From a checkpoint of a small transformer trained on Wikipedia.
Size: 4 heads of 64, vocabulary 8192, 10.5M parameters.
Architecture: RMSNorm before each block, rotary positions, untied embeddings.
Each number is 128 + 32 x the weight over the matrix's rms, rounded and kept within 0 to 255. Layers, rows and columns count from 0. Numbers have three digits each.

# down: layer 4 MLP down (transposed), 1024x256, rms 0.0635, rows 156-255, columns 192-255
# up: layer 4 MLP up, 1024x256, rms 0.0642, rows 157-256, columns 192-255
down156:155134158183142134144104096112143130087122140136098160122099150161139118158164135189111127114130121109172120135047096107124092169136141147090060128095095110102120131136212145122128050114127196
up157:154131126103082178083161165111146107125108089134170137075123148177093049083161151145181142181170148072096103166140110163153130110137111069131187103127154140106113162112133145144058095162163094
down157:215158134110111059120045092066116097069082083101130094087144133118137121111085052228139118122084067122141090156137130202156119105152148181146073195128187166054072106147186115037125126208096108
up158:158127163066149203120111149154219154125093076114125105143136106093185146132071154145143135138198125050126140150149193140129200067124100089134099128120161124157126185080141135161111077084061109
down158:100067100112147131138171163101077132166128153208176119084126158175142134116150121093119132117065127119097131168128121135103133114154115084140151121162086136114120137133116118137147092098153158
up159:082184070126159131057105137145130121108083135096119082125129093112177117106120109144096076127134115139166153151086137079142136057084136118145030139187133115120113102114137125144104107070105138
down159:181126119108104201132111119088093133128124105132206110193074113056132141154135147120098120142163134148066141123095152157131152127162150118147157097174113163158139167162128153179141138136110103
up160:122138167122096097160211134140120074112128031107142176146104118115128124086136120154131092168175132059095094112123153115137138095130116086186084111137096125101142164154162163066109112138087160
down160:126176169163141118071089045099086149169164154150136084142127139112098182162111161109110088094114160118159173168164075153079151123107119170106090128147104062169099120113115118164114145144169151
up161:174109080192131131198182183123127109083112113085125108176163098176116156184103103094054139101097156126075119136140157109154110140109073126095086139131136159122095107067171120146162098126128139
down161:140113106166161162114097093144103092120117169076104202117125159096111120128147122145176170161161132163154176109135077128151095050160130135103099156151146130134049139192168113064125113095108106
up162:159113111065167157093105097135165116106093138161172065134137084125059117175150116127157109168174191079088197186138128148088102145162161135113127093176089130137134201196123111132133131141103104
down162:175031099129118127155151161075058126076148105112097112110082125148136098056087129164057204048127093151161101095127150129163181099116104123132147113108128109162117097070145137122126135117124197
up163:116101072106092119097106153129127154152105158160087100069136129114150118077161103123154095149089112091133121166114133117141082115091095116161141147171148113114136154126099181130120134095127142
down163:161144099156173142119132097113157109156157152095106144141151119060108113180160146170091194090124096114077145145190176165156172169166128168102119125088160068103121089094135112129093150140075132
up164:120109101119143080083182160144180107165189105125147138140157136111106098136124149126088115109122120099094133172092157135095120164067114086136094148132217106121141094098097140123140081119046125
down164:177124157156149102202121089126204187115062117150105136147171101151152127105110076079139115166130092101156160143096104122072109132147078137116176128139089097081092138093126096177119128076119075
up165:167109134086185107145128178154103114139177081140111131159108118115150140073124072179089102111150125137112161125114146134129141139089101084170126160148147169135094196175118180154163159100086025
down165:145089157117187106070145108091157167076085139077124115140155092137115148105170147162140133151128136106083094135193064126135098144086178160129141102174077163180098076138104110169141119162176114
up166:099151094114136142162102112110092071134121143079142143074124139116174113118139133114157148062105062090142082153105147079119165100105061093161142126135151155090157142112120066113132110141125127
down166:157142112080096131089141131115134127124065111126105111127115123152118118135125116120144094127161149131095196130170108107120164106167112156176131074117107114110165113167152149125142136149106138
up167:127079112065122197114127063094121218099132136056103106074159042147103168097147131162171132154129128120108223097110150097109091082113115137135074098125143147147181173146108103114076150165093166
down167:102171085152149135131122169147146063119163126153146115099120154106151103101093144078103143074127121084125066198152092160113152138098114118099119108138125138147101135171139147085144113104126109
up168:117196125140122090128077131106111173171169125149134106163075142181196133132125101170067134141173158109180107134074076147168095106152131116088099137109185154100093107179138100131122134127169107
down168:086086119162145146200149127150129099139104077107142145165159134135148134090144134068155113081132107102083136090040133169116127117098109143141157102073162081112168144103088093173134158148126121
up169:136092141060077122112149154095114112074124141130108106099088040103166056146113156156184084172130095126096126135172118136175088096115153138107106157165125151152157153106149154134127073133067090
down169:129144122143178177149134060132099176140074128146106129133145145139133165174110147098082101150127167101147083189121166122127131153115155130172118156099155125102150154148095129160165159131181148
up170:186167076046084182119153177057175023135132059119200155118130124150112131121166176148111035090146185087088108146147178119100181101247163047115090129149163188169109177110143195057053112083101128
down170:121147135085163069150210109112198035194118178229121159151189195161095156069191203057038148092164168171040087140230070082086185167144199209151109079089074145169161071079070143085114144165115110
up171:127107094099118140112081100157202164127187164091161155109145134165127151174164118142082141098124140145121177149074161177110078177169124153086070149135121130197119093117131141122123074088096137
down171:145156101118166143101158153117114089112135147092091145132083090085109092075074131074119096096108123187126113121139087151116110114099111108131130123128197094107119141123139111083123103134161173
up172:153138121112154113122185092070130105139117159149155149130129037166104089109093133172135174102098127101114149167137157129135199076100149128150084142198093118126141195128140094073165162126086132
down172:151080119093105092085100142046096149069065114151133173172120136119171121108149168131137161150155158110146110176081115118084071159125171104099157146125105122119117114141131090144134185163189101
up173:116130116125116088083084183151107153108146125132143151109095058069186186133104124158158096126150091134035127127172141138129152126110075138118100104124125181174126133146123152139133125117101080
down173:177142160129120161156138104154109151201121050127111093116078143172091148131182137149135144098123196109083131099130153151100115112123228162129174221154127154097159119111167108104131127146064141
up174:143081131131156092093157195151132099150112099156112162162081122149137150123189152152077121128115128114089186152064144096150102111103119092128164203103103175103166134189129116129125158144146084
down174:134157172111128147107074067090203110118141143223154178214093161123178211126070111171136159108109138101159139147122070118128131158044171127134085050188098180236159117081148112114168193177178196
up175:129179144105049191161154131151196099167152122097114134146168117149089089146154126142082137153118174133102078136107137151113137119079076112125164106060155157138138134163080091092100136139126138
down175:091136145167150149185156167115092126075137131149122102127100175131125147087148117041094081209138103108137125119128123122106132135134173144140161132134165096127191170085134172124086131177146171
up176:115078115100082139121162154125100144116115138164132130134135073122134133089144111149174113077118132141080222166124178100126135101164160184208097146160115132091141205054128114091108127048093128
down176:126113106143132065152122104146167112132089120065134124133105090117172085080096127176072141091076121130143124120131102161183104137096126052140135117132143145155154121089146058149144151139172096
up177:109158118143056123128131158088144094189105079138134098132114107162094125097131124099093123087110115065172140149112178140185208107104077115126095100117162115163089114164141090076092098153121159
down177:110106159141185174097128125154147175109128117098141157151136120139116141153099102014098139144161130120090124135161101166109109105159152118047094116157121125174105125135160106143138148139141136
up178:115104139103097089042090152144080186147181125086101177125094104154124144098074149172156109158119100115081184093103130225146109072191106213149105147161178132153036140134125149046147068112140138
down178:151148152135117138156152113103132083127087101199128056171096134130139103171149119070136059116097238132151143134143062111104134127094132137144130136143109102181169101106138103119168116106124153
up179:128192091155115166130169190114203141169128115141137133129112129131193154183125103142122119176120158145113138110136156126173136091063122078084135105152207160127111137110125170153126139080097132
down179:117175125176106112125149137126152143172120101143149118154151096109157112110115094081091100061142188166128105129107132127086159168107139053109119078124085142143063133109119148111149147113159151
up180:097106132136111164148128079140129146116162100107119143063061162129168145100143135151120165174121098073119143160134117119081145120103062118137121139166131072182181214127146086147080111099097161
down180:171149166168125162052088138140136171165157140150144127148141125102109098162119129154121058129150175126183101118132144124170152118129182105145103178121133197155087089163109106141213143136121140
up181:157151123103096108112091104062132120125100090134189078147104140147130099126135118161103049143157143106079204102118131119132107036118137135135126096159087115172103167106178082152058112044128165
down181:125100100146118134127126117120126115166126119145156007149131135167173154220136130101089183120177189118106098140139150189081169099102107111112096104146127147147163157139105160123119103114159172
up182:184142148133098170057096118084162117146115120091111075146123117149146104141206158146142106114169162098147123137096162144187105152151141097157106089095159142108159184155148106138083140149109132
down182:111120070197136154192106083128098147105108117135162127155074151090145139132134101097146143093092119096128128147098106123131173132160128070066119174120133091091105059176116098177124123101159138
up183:146216138158103076154134155098103048101137112155099148129141118146069070038145137120091132173169084105161128103114172155147080137142089129135129184089129096041149157220131135160108145154144143
down183:113097096091155138122091101167172104169147109132148135138155169118175139090090181167173158071158161124060061128098143133131137145087114096124112138114087141104064098047132105080142108107099095
up184:130133135083144103127114104106112126105110174153159122093099154130137107097124073130087129116083082131169143185124051091138162095153182142146097140129138113122124161102120141139135086142157184
down184:089087120137144188097096143173098142103137140120150133103115097116124122145097146152154103150140115112140198145147139171175142112066108134166164097115141136104116110186133124091144088151114115
up185:091066079127094153100115197091126156084113147093143190119153133132073107108162188141062195161091042140157180153137097078152141121128135068131072153120118120129115107141155137111120085147115116
down185:146102108181118119164173136172129175091107120149183106186132129117104066139125088144118112131132126145128145101111100146148101068163145130105151191145130138209120131204103095121149126177174108
up186:131169127138155139107106160126075204099164126110098156138097134135087128145080103153129058166143114117141209171129103112139133099149100080079127121145122191065101165208135160128184163069140135
down186:201115083123095085067184191147109117172145177116126088113124124101151098147101170079107158137107155118107140156194169144164125147120118139074113126158157117167129111155171111146077103149093137
up187:098181104181090091032132169145169050103116062094078131124132130090119115142187157149065115126132135136095141113045207110090147188130100110125105193099109161160083121100134126117094143106143061
down187:093096121142174163136110100154135115088137160146121105147128147206218165070134153163197151107163164096154147169119086087091097117167095114207088058129105170083110076092167155095149078128123201
up188:179159101119081114137131117097141147156164154114168129126117141169167142136206145147146153125144122110109148128069145148087142127112077127143066151113120168113116159102160154106127093116117141
down188:187193076055016138115217138068089096255060092108218083124138092118136150145113100166134127136201086102133238165120147189063121139132123106119106078153129137100108070061199151111069182081114078
up189:150078106126096140115140137140110159105074157168169091104093078184168129162100134136181087064140142079101149136097105164136129168150153102122105058131134136123127115102117143110110113106120126
down189:164120112143162113121167151106146129172157108122069161131168141119061097090116117121086057145070133155146085112139111136080090113035101111163136121135136120117124229099101126095112112135157085
up190:133100128110099147128169088096158089158123122167136152074091137160191117079111117166078158136062095148128153122108144197158155170129114176091164150164133211159164137124142173120125125111144136
down190:167128126093147140097105116108147133107109125166146123143156182153110127156140159168211142214158156128123135117135101109130070125112159087134167148122124106087107095185143142152135117138148083
up191:137092138114122163143196097161116096188087152144139142146113111122099158131192085183124146145167124074155124123207133187065174204114101136169071057162138105118089144122154138078127123158132137
down191:096158175137128128071096150149065119102140097033130156066168061095122099104131117142134107102137126192147107140096136090166094119127229108158103161087169139178117166102170159110155146086083075
up192:148136126126122170156127162122169109188127129173121114093107159104107100103137106169131160137182149141087090161142150127100143120124111130192154126104173116105126181080188164076077116138113073
down192:135180179170190126120160114079142164164143056104183095076160130127149111150111053212107085082154126164139156187086181151114122121134137091127156148127123126158106102142195108166171178154138083
up193:096146138130127144160131098129116114105140143096121178083082092124109149075140098140098130120106053143179139165082188099073123152119043126161094180138128123134111119123100101054165138129117135
down193:142118092105065156134167211099126131152163184166100109157132137137098169110133147166128099120110173152132101118162090111199118109155109097148165143118124143104121126116142136115123139120157100
up194:131128163146092075159110170153097078135131096125124148142099167197117104162174123111113156189119119050123087122055106111132119174122150121104104129121116101170096099155126075101051104090199110
down194:116147136165195121084073113137134172163133139111173121091108146043185167120152126102137137086134090143137165149099124159130127079159127085117094152110147116086115105114109136142137187105086120
up195:154096113107119189104154090128106127108198145099149212092090110153145127194153115153178093185159111156138160084158101140140109151134116123095128232100144136145096162071188119142157042085158153
down195:146063088124113115072151077134035161093144083058181090100192132115109071122156169171156148167126146158160126133087094182132087130141196074120128131129095087107099120139118107148122095113160064
up196:152050100123132140092123178042124109097146121134171106104081143127102116161158091114100121141163113133126126206109158174112109160110144077097155147123123159139141112182125146100171130078104100
down196:152134106099091200121043127152080132115155145103111133064113146117120111084092123123130125110127122132137168122143186148099092160093076141125203095142112112120162117128153122130073101150129194
up197:137147160105161115115124186063182144121097111107098123140128066157187108178126085160123113112180116108133129194134121202116145111094150175128042069151108111083123096094181174138160103115128132
down197:057125108128141117142155076112123119114122122121178177155139167115187152095108126072167101177118112157123134133132126088161092155219141155127107174083155142149115145120080112090129146105175130
up198:126154079095161143101053113119121079090092143162154086125099093129171126117156099120191163104123083141097146161102151126158073094140119140111128178182142141146088133136093141128153113112083078
down198:123106127128079103176124168109094189142150099111168107109078129125180135152057124102089112138106175096178077121212141109117154152181192138165144077105161144079169182060085151061099097068126116
up199:145221145113120111147130140134122146128135169128182135118118142154135142167172184134142089165107090127117140136107179127147132167161155124131113093126135157102144124138108087121101120116132081
down199:131052121149125128167124132137110106148124080058119151109118134149130127101155091103126138105125126150129117146126066142117127113146113112131188146098168129148176112110148166133160180155124156
up200:101136147080090174125100139137135112101141176133143137152079092119095097159094105122190124144132175133129175205147196116134088110084143079139100091144167126134153139104168147123102131115072126
down200:097083055110179075147151166101161151067109108117189144126159137161108137116147119173107093060063143159125102144104112148153164088172117124098113055157180120110075142081116103139114090166195149
up201:123095058074132163117115131114126117161142111111186183072176115104104126164147090152143133112067078131083212084097183150086138097157116161178143151096155197105124140143138142035165083100103083
down201:138136160156207109106127143143157197162116150175105089196141119188160135143157142093114131145129148073146043180138152129203118157081104101108126117108146116120173116123122119162166140151146187
up202:188113097180165115087093177085153104174123112076130165118091070094066063175100127217089146082145117095197122121128144191150141107099160199149061177159075189142033175153223145137192112042154124
down202:100134111163116187178081138187096157084188165162074054105184154114195154078064136070156097161120041078093129164107133151110167135144157046179131106108182120087199170051052092110146166158174170
up203:072100111150121092096173164155142144139168147118072242163161081101093125091143156112141106114128096113141121125149128123151118123074098119150106156124188116140109109160094127096142198107108106
down203:158149128111086155136137119122127114127119128159113084138124118174122169184109117093114130124074169120111126162153111080133123151128144135118156099179096104129125115153148129137126100135120167
up204:167135102143085099063075151126149093131137147108083100065030086148145138100154085172115115109188154128145182090071114179141155120147166086170069082141093129087141196104191190139113078114100150
down204:088100102085120155151114114153136145159186123130156148174181103097129135112098145046157145128099095124143146160176111085158100136088153166138102163103121125145145102129070104118144152134133130
up205:126139109102070163077080111108120076153142134098158117144105118141137140187178082111136116100202148145082119183115134108117092141159137105114094184211143084156106104123130087131118144060143137
down205:139092169178155093071170171095130110111097117147119108038135139123081129105183133143075106127086146099150095159133095113116125171091140125192123138138126124089121135177145136148197101147144119
up206:110125087125126136125140134127120143151081166118159103105146076154149159124148173143125134115172088089110159120105099142103086175119130116137131096102105159166182129112095147100113113110094095
down206:142147144201169123142157165125097148107176152134148184123128126126148085122036114092162150140078174143196136106099148147098155103197168146145152079138149129158108132166122109182146173177149152
up207:140164076151143137115120085159108109124141136112097148103170087151195163180157060152174132108135137088159112165099137138093161146130075119165120173139192117120084110087107144125130094124155109
down207:141125139127152110131064169152113103066118126185107068155105107169193131111187112112129110136147202070138126147093133150120148115076154132078156178112108122119116108133138150116154135101113176
up208:147137103123135108109155173131126109151176121165147156123107157115125150125152122160134066140147125094080135171124074158168073142045116115117156135100150110075111154155097159079095115158165178
down208:134150149141152160156081180108092174122137136130123153129095120213096049133193147114123194090145126048140110118112177092103130156119087106111203120164099147099123176165156072150175100136091075
up209:113205101104145118119148137165131151115116182074142072096124089124151189107130162137089114132130080136113150149115152148113117128110107136184095103207150105076107109191112125098096116140088151
down209:160137172096125162094068103114136117143091098120153122133132151150130065152111090189164202203134129113100115133091103095165163123122135165081185142125136079167168172115176105150152155123132104
up210:110127100069143207104135084088184108080136176100131127108082118121150126199137122136161137128132081105130149144112164126094115139121119082164112154171130222144111147115135092106116135107102127
down210:137067091197126078136101172137063138148126130139137141154142071143115117089088144071146102134147115150127146129137050169115130099167138088154162173138088106134142138168142155152110125093112175
up211:072136130139113118144109131165141177113143182143198144131104130082181134138106165145098107122137155123145103153066148126089130113091166154124081115095155093126110155148094149144126092133123132
down211:175127120115136190123162167171110132102119105076102153103146153117079111133087120187161151204112109130078176089151164121155105159105107109147191128162133206140163150188169104153117124143077117
up212:143165135140077165113134147123130097152197118162079130121124060184092107107111146148115088155161090090099086115114155121061162150126106089194180138107130135160074182106219066111150064111104168
down212:139111122155168142090127089086111138099122138076135174134114157091151123178159129125129161162115128151143146115139112132172093120130151146121109132140118091063115131096090180151124154118137109
up213:167125112135114173176198103146158097083139139079195141176078078160186149100146144123085135090115105087057167097128189163166117154148066085143065113135153134137064156102149149157156156095124123
down213:136065139117135064120131112045115103119161085129088206107192203142058081092136094192144134160106087143152114120141166124179140121119140117158167067147127212140087166064111154152129080144129092
up214:171081080110152099135195179084171103153168117142177132151093076094043125065107194129102159108165115102137141122160132126073175164160153165136167091176109125101157085072135102070105092103082105
down214:116098160096108168121056140127093198079083122160115119126150145211159089144103059103113144156079191113094096148081109127138085117118126125146124183116157088149146173158088080086161164157183134
up215:090133143155111079114181194129156122134180087181153134150112107148186107149135096151079110090117089142084115124122098127142145109123082036130125150146178128121090139153173153093113144087150144
down215:126141083134182090131102108095104099189077126129114102115147156165104097081148129126145158131123138098134133162092064111097117161167084174069121116147100103073106129117108157124157053109134166
up216:114137091114113083101131155104167062115095104106091146114137112155044120115163120158121105079097056083119120141126173186171137104145188162159129145195140157119104181138135038125036166103154083
down216:147128113098172187142118145160152176080151123134132161132161166144173095123087102123120129105168123166140092092107101088145083096115118147204134091184154136044121147150183165157150095121129115
up217:196121098085133130105124119108083110083141167167117135074161139110108157045121154132143129153130080164131125098105150154158112099092129123143121095149120151135172146097103200167136115107083081
down217:111191105131137171166091136119105130180117086153039108058081085145136118121093078153097110115158134132120142135120143130075147172173113185069155112140170185098138157141132186169121178151115162
up218:143150117071122146151123117151203108176152092129131173125113158121124146123150159147127140121169161122084129147179135128096090188129156138068148133114091178094101147097145132130100116047052130
down218:100135124160133088109101113092111132105121087140114172104174190094154103101128137169118137080111132106085151146129097109135101107117116143195095131147102153121127104169123160141149125146171072
up219:135122128145122126108224093098154185109158057133125069133170140146081134094092147164107108092114145109071205119097120117134187172109102159191061113133155096162126070115115104115103083127087088
down219:148135087088085137100122138131155104132162153051126194101128108072156070157153150161145095163116166174164121134170102181193161162096143184172193148103089104088173128123156161135101107130068178
up220:185102080130107125144148122120123130100128097165153095086094110115108078186146067183143121088136114096160132122148102201129119114170156195103117159189118065070101117082141141122183184082139126
down220:143158132171122102160144187118121122131128169151108151138164117168155136138080117126147130213164093167098142139139143114157122145130132129177091097138127172169134124186132133163106080192191134
up221:101255080129047236073082229127170109159146137130139141126197106234178114119184142113104132139191123009117127136113171217132187147118146176179015078059188184157082204199147108061102208096195116
down221:144224142105120150144112091061152082136146099054118040086075142154083104122126098000100113132178059059110093098152145153151187158096056112132063117146190122118136141133156084020110088128168143
up222:172116139112108143131073132121140128159119105157176144171096109090117114133097108181138061148150112075042087116125179160106137141188125127093181135116139133114101107131164118132092065102108113
down222:125090137081171116086180105160074186106124148089096075104159163154121096120156153114154165143156130141135147140115128132118091108124125096116065130103144090137116136123063109163137131163097063
up223:162098139071123136106117121114154158068118137124144115114091095151157137137144166134165151172152093158110124131087182166133125134099108079116134178150183122101126090119115165151158081143131114
down223:113105131172130118174121156125135119077162107104071157112131120097174125150133096102128141097107142099097152162199140095109160080161142175102162109134106120146133082146096127153138160112030103
up224:145094152125137142104082168105079095116193133082121149061120120030187091113112101173098125200100105153132129130183167144170135107133139149156102175139131175085174125144129118122151149081127115
down224:112146118114086170135168113125129117155155116186140157142149104133117127172156117067111149110146124120150180136092164105049085095153131120090180069131136166126093138098099083158119133187121151
up225:162152137119142143155139157107153080142140135175151157164157092216111128128148091142200144118163107128120176112102174180137183144060049153128136222114104163111109150160143163074089100166109089
down225:095066145142122074106111154130152136108139128200123175036118178053155156115158095197131122115109151129181155143119104115115090137159138126046078086111156065096115145099084106143149115070165145
up226:141135178104091130115161092149168048170097133124124125143107054120119122060136096152160128107123095113183156078128186103170107075135090153183120143129183189136166160152146083061099131094084072
down226:121097132154133131126122096129150192128108111120173151079158198102133177160167148153094150142156125130125106168103120121127119173120145115132109064140140088123171119093144155197161130151140111
up227:083130114097080118069131140148162135167173140110202095185126115053085071031178136166089126108215111122157171066030131150194145130089128198194098136143142082145136120141121120127109184105111090
down227:182120166140148148132134104097172160097068086151143086169131186195107104063085128209057186063147092226136070163122087182099153118142095138204097106122088157124093150150174158166105082096174122
up228:115135113101119161107160192145088155144157197138136149139148093119070127108089124148159129106159109122120140126167153153057148164093067158148107082129156120160085145118109090129151085113110092
down228:162102113061106089152130100163138133137105108124156137128183162142179150186181184117124097129121188075120110155071151125154080123217161109119102144135091116101119109118094122122148172136142156
up229:086117119124150091083165196105148093166153132113116139167151095149076102096132120135114049114143157084066180094149103125066108157090126145147135117085143156140086082174124111098154157131146087
down229:135108103100086139151074073171138117123111151094112102067139133138167148194150145158152117112079101175180076107122140137151124132131090157165132124172171102125122180103159091144126132132080143
up230:141085034181119067078136187170106165114140118143172088121083039134061141115160119171102050113150137142107089180126096131134125070117098134158067122121171162105078121162138137096134131148118121
down230:193197140120153093055069122115131107123111078174138157123108092107149130190128105070040183130163149126116150179117155087117153180147133145137101108216128148128137159205152106160134135150051123
up231:096033117118123112114124134146154163138117101129140110081155095136098104116156131125104157104140152142148123119115158113085175105122104125157115165099124177111159120158110141136100115113107081
down231:134196112132119105161159109070114139087113134136136105121093167131163087112116113150128115184112093161137099157170119155172119114112168094127114128122122122154115121141138114117128105117093139
up232:115119156134133116166107167159161114128150129127193141123120091119135037072148145139108110165099189098121142102112148179143125152173095090137101165138173157124103171108140154126182115136159114
down232:140115144161129183093113069125137075143130055115111112144117148091068104101144103135143199092131120139174155121110126183128111089172082121081069136163107110165111076135122134135090118120107102
up233:125101152151132080122095129071177110134146096106120110123100082154121144090070129167127145175100144124143129127114104162128110140169091185125151179134177124095132164148156114117113108138080117
down233:097164161119181162099110173167153144128180163112156110138094096111208136131128183044116119080127138157128155121156129137147108120115142100189124044139181134151153130145098092107175082177051156
up234:155146111129072179155067111117133114115174100155120102126091135121139114116159112145150125122140170126135118183103137145124137115080033112138127173165172093105052133113105085070108060120166191
down234:125152152111114082157108153193134131159173162159047107169090097155095129066161156150107084143139136109140121092143099091143154103088163126118149096123187108126164148115143118140104134172118145
up235:104180095153146118102124157137094116138133182149202089102111097139112141165149129152120108180113154090110144171124121129134102111172137140094146152161150123138060082143171146090162172075124142
down235:147159130176147100110078068149073117169154121136143080127158099118162132153129111059161125086122098110105123120115137162085200150123105146145135105093140116137166106153118108144149128152087150
up236:195134099107100135041083098079138095201164117121107140157128083144140128131207141109119112122164135130129184114088136167070173176103131141162110149145112224153109140144128091094138055041112143
down236:143113118078047061134168107162082104142094145127138069136147145121131153129139131127183168207091148130108178103155127147103084128142161159116129108122112088090139129030129135080152150151125134
up237:154126107131070081098109115159152081183137106142124120127096103096078129087117026118095086100131130128077101142107158138088196153148121109135083096108169135131151127107166130111163183134122132
down237:158178130139122139103137088131110140129186147090146189154110115091161114081172171056111128092136116179162176087149110132162136122122112127145118168175108151172105088132100141137102195107147134
up238:118130155043140175108156069158125113059155139114169158118101163143127153104093155173118199129132073123173143202169134104167113153097073088123099162121093110118168134117152138147129093089182147
down238:169201151173173081116140177129123156100125126171212176130097129113145097177131077163138133174216162088128184064110150111066095131147089130091096147125094080179057118210123070104171118159152045
up239:104122089123107101064127168160126160108118190129156150146149131154132139112139132126076142105116099136162139115108138174185141134090113118119144163105172165135104195140118124155127162130111142
down239:099139124119216174154109102121202126096103137163142131173116156171173124133077118164139213172166143110089167119147143083135077111123172099179130130133130136181107149206097108132128109115122106
up240:100138123101071140164075102156124133167143105145173101163140134163149106119116052161195130221127097106102162166123100177154160064091115132115098122190169100102102121138129116085141160092106149
down240:145084128124139121132138133115128171149123114170144109172101178112138131151183145164095103087146185111119144120147143125142127095093143055098120181108162177104138121126105089168142119091135099
up241:109070141148176148105108128101108110115194142174117107128107081109136108112154148123131147142136146069046132132100160145107116167114094115075095129102114140139120099111135119138148043073152116
down241:124121059173075122127095117174092087161132084092113113106107168076127113140090063142130145101131111174188108120125165121103157121179131114153106208161160109081107151136184155144073090169092129
up242:164136154144100145078123136137173094096082124126094107119131123121194145180113119140112152179157146144120156187115159160163105107115165097104099150148095130162114141092165114185115073148144126
down242:158115111122120180156139154167110098131117073096138103197123106099122111137110071122156109104108098127128134093089098069143148124139057124090150156130175126161122089120126125112123142136147141
up243:147127094142199108105110179107134150131184112101114169143170146101114125131126107113134124130143114136114096082101181078075089119075092145143125140138140194145107187103129099116144123058146093
down243:141087156132082207136132094145136137078104127124118069129132116163094084143140129137102182132172181142108126144122150157165100114153107156113126087147086154142075147129147143121097112103143148
up244:176106119102132121122072160113113090111141136115159113073143105191125120139151151116183106190110149066133148163115106105115103172161158165071121189142104114157166159095141115135102068108131126
down244:105146096150125110131175107102139104172114098157182120206132143105152148052131139095112113068154103160158135145151182139162109116105084071173120095106137149118078070134154126103130084162123153
up245:192073117130126121079136152111135128131123108109075105102138087162111135128169117134142128138136134118083152146122135159135155149112147123124136193180192110078053158095117173093132154133126127
down245:177141145134149133202128110140172072149166164161110160132145169125142047130079154117160115088109096092143139109144120111135195165138106175134114068149130155103142134133145086070112149118151164
up246:184154131138117125139173141072155067144084149125129131105117153125155117188160051152141146142165115091164155141122189137102191106145113132148153139123130104151126096143146090118099122149098120
down246:149159177178110149171135087164111118146185101151140134132138103106149088113092152108189106146135118145097153090103118091166120158102164110156192077134156172120077159113173120110106170134121121
up247:168139062110085148095178130125154176165157115142164095172163108088102085141164132174156080104110118102096158134111167162171163160078113131125149154143146152127049144118127124142127111136147123
down247:116104181111134069149155153135093138141117119154140083104131100190134155076112152101088149127122148118132097142144123091136132099167138136119137116133094105129146117150123115132063144174150118
up248:186143195153191091079123110108156128091133131138151137065138083124179143121131139151163152139145158146090109194131160135089084113100116165180132111099183188152165145098142106086086147089165119
down248:166112118096137146149175135183148125028114097119111142201128157149107080169184097135128164136101122130116134106143129098126107173095147136054233122159119093060045084089075129196105158145144132
up249:183114126067111125110113081107130051131110148099111198132132105182165086093140161148083178162087159073215146170127101140177122142133121120136137131115118105096145159196163131113139107190145102
down249:090176155146083049182155143152083105134108098117114058180147092111108242099137159133163150142109088111187103140138094149092132163113124139160106087124168117084137074113112110123154127109154097
up250:128089168158112203106117096155149171127124120106155185124089138134094163108133115135149153141160147080130181151165106167155154138205104169159123138144198134131129160171119137164151134130147160
down250:121138133183140090097159110112159050090127131114163156099113117118093100154114133096126114182098137144169170124130143120134175144076124102121195123163135165141084094140136126129145103103141113
up251:136083096141159135093177086111156086107156040097169164136116131174066076084149099139140124096183134129135109161132140097167140089148127113181101149118145121138113158195101154027100133088102109
down251:089109117132106133120184123124102129131165103070063144098080173112066148149157125099177191120087166136112165116129151088184176130107053114048113162109119100131113149133105126124101110118134136
up252:147105130140107126112141125141115140105155135062130159131064128196157040158150137187100155127129119154156057157111148104178114118116157128139127128166105162143142142156168076147088098100134121
down252:150119129172108097124114204134108128108100086110081063115176077152148110139152129105167160156091027092110100124155087092063130130070183084186178117174119192082179063160148143164080129099126065
up253:134095112118152072133108085136136160153102112117144134134132109157212156097152084147150144081111143118102133113111084134061149096145142121170050116118141102122106109069107153106104106089140061
down253:117156104170142142138127133129109113177152140140142164188151113123104093179131128067127143139178109143147094151137138112145102176089101123125143148168125158107135136222092115194174138146095178
up254:123178113073145129096146094137171127144137125096154130121107094088120152092144105166124094157158111106101140167162191139136159119112131108129104140129130084183151114095174118131151128123164119
down254:175127126129206153166129144118155077149180136124158160157139096138142111162164154062144116141145133144109087116117098099089134154120118107117131112156137167110124168180144140107143144100130148
up255:133108118105131140112063110151114145133120117178170086164186173194128098142108103135101091149168134120128157147080083150128113113113150143165036105105120088216144095118102139135201136105186134
down255:126126149149085109129168101139175102153117131127104110106115097108123149102113128052109092092129147160146161150097193159093120178122106184049170123105120134083155161133107141113052127085064131
up256:087063084138106083131159180115183132079193146113104149069166102059167060127112145142103125094146126039129133064114152185133087113078120113111096056113098124097159118117167170108134091090116106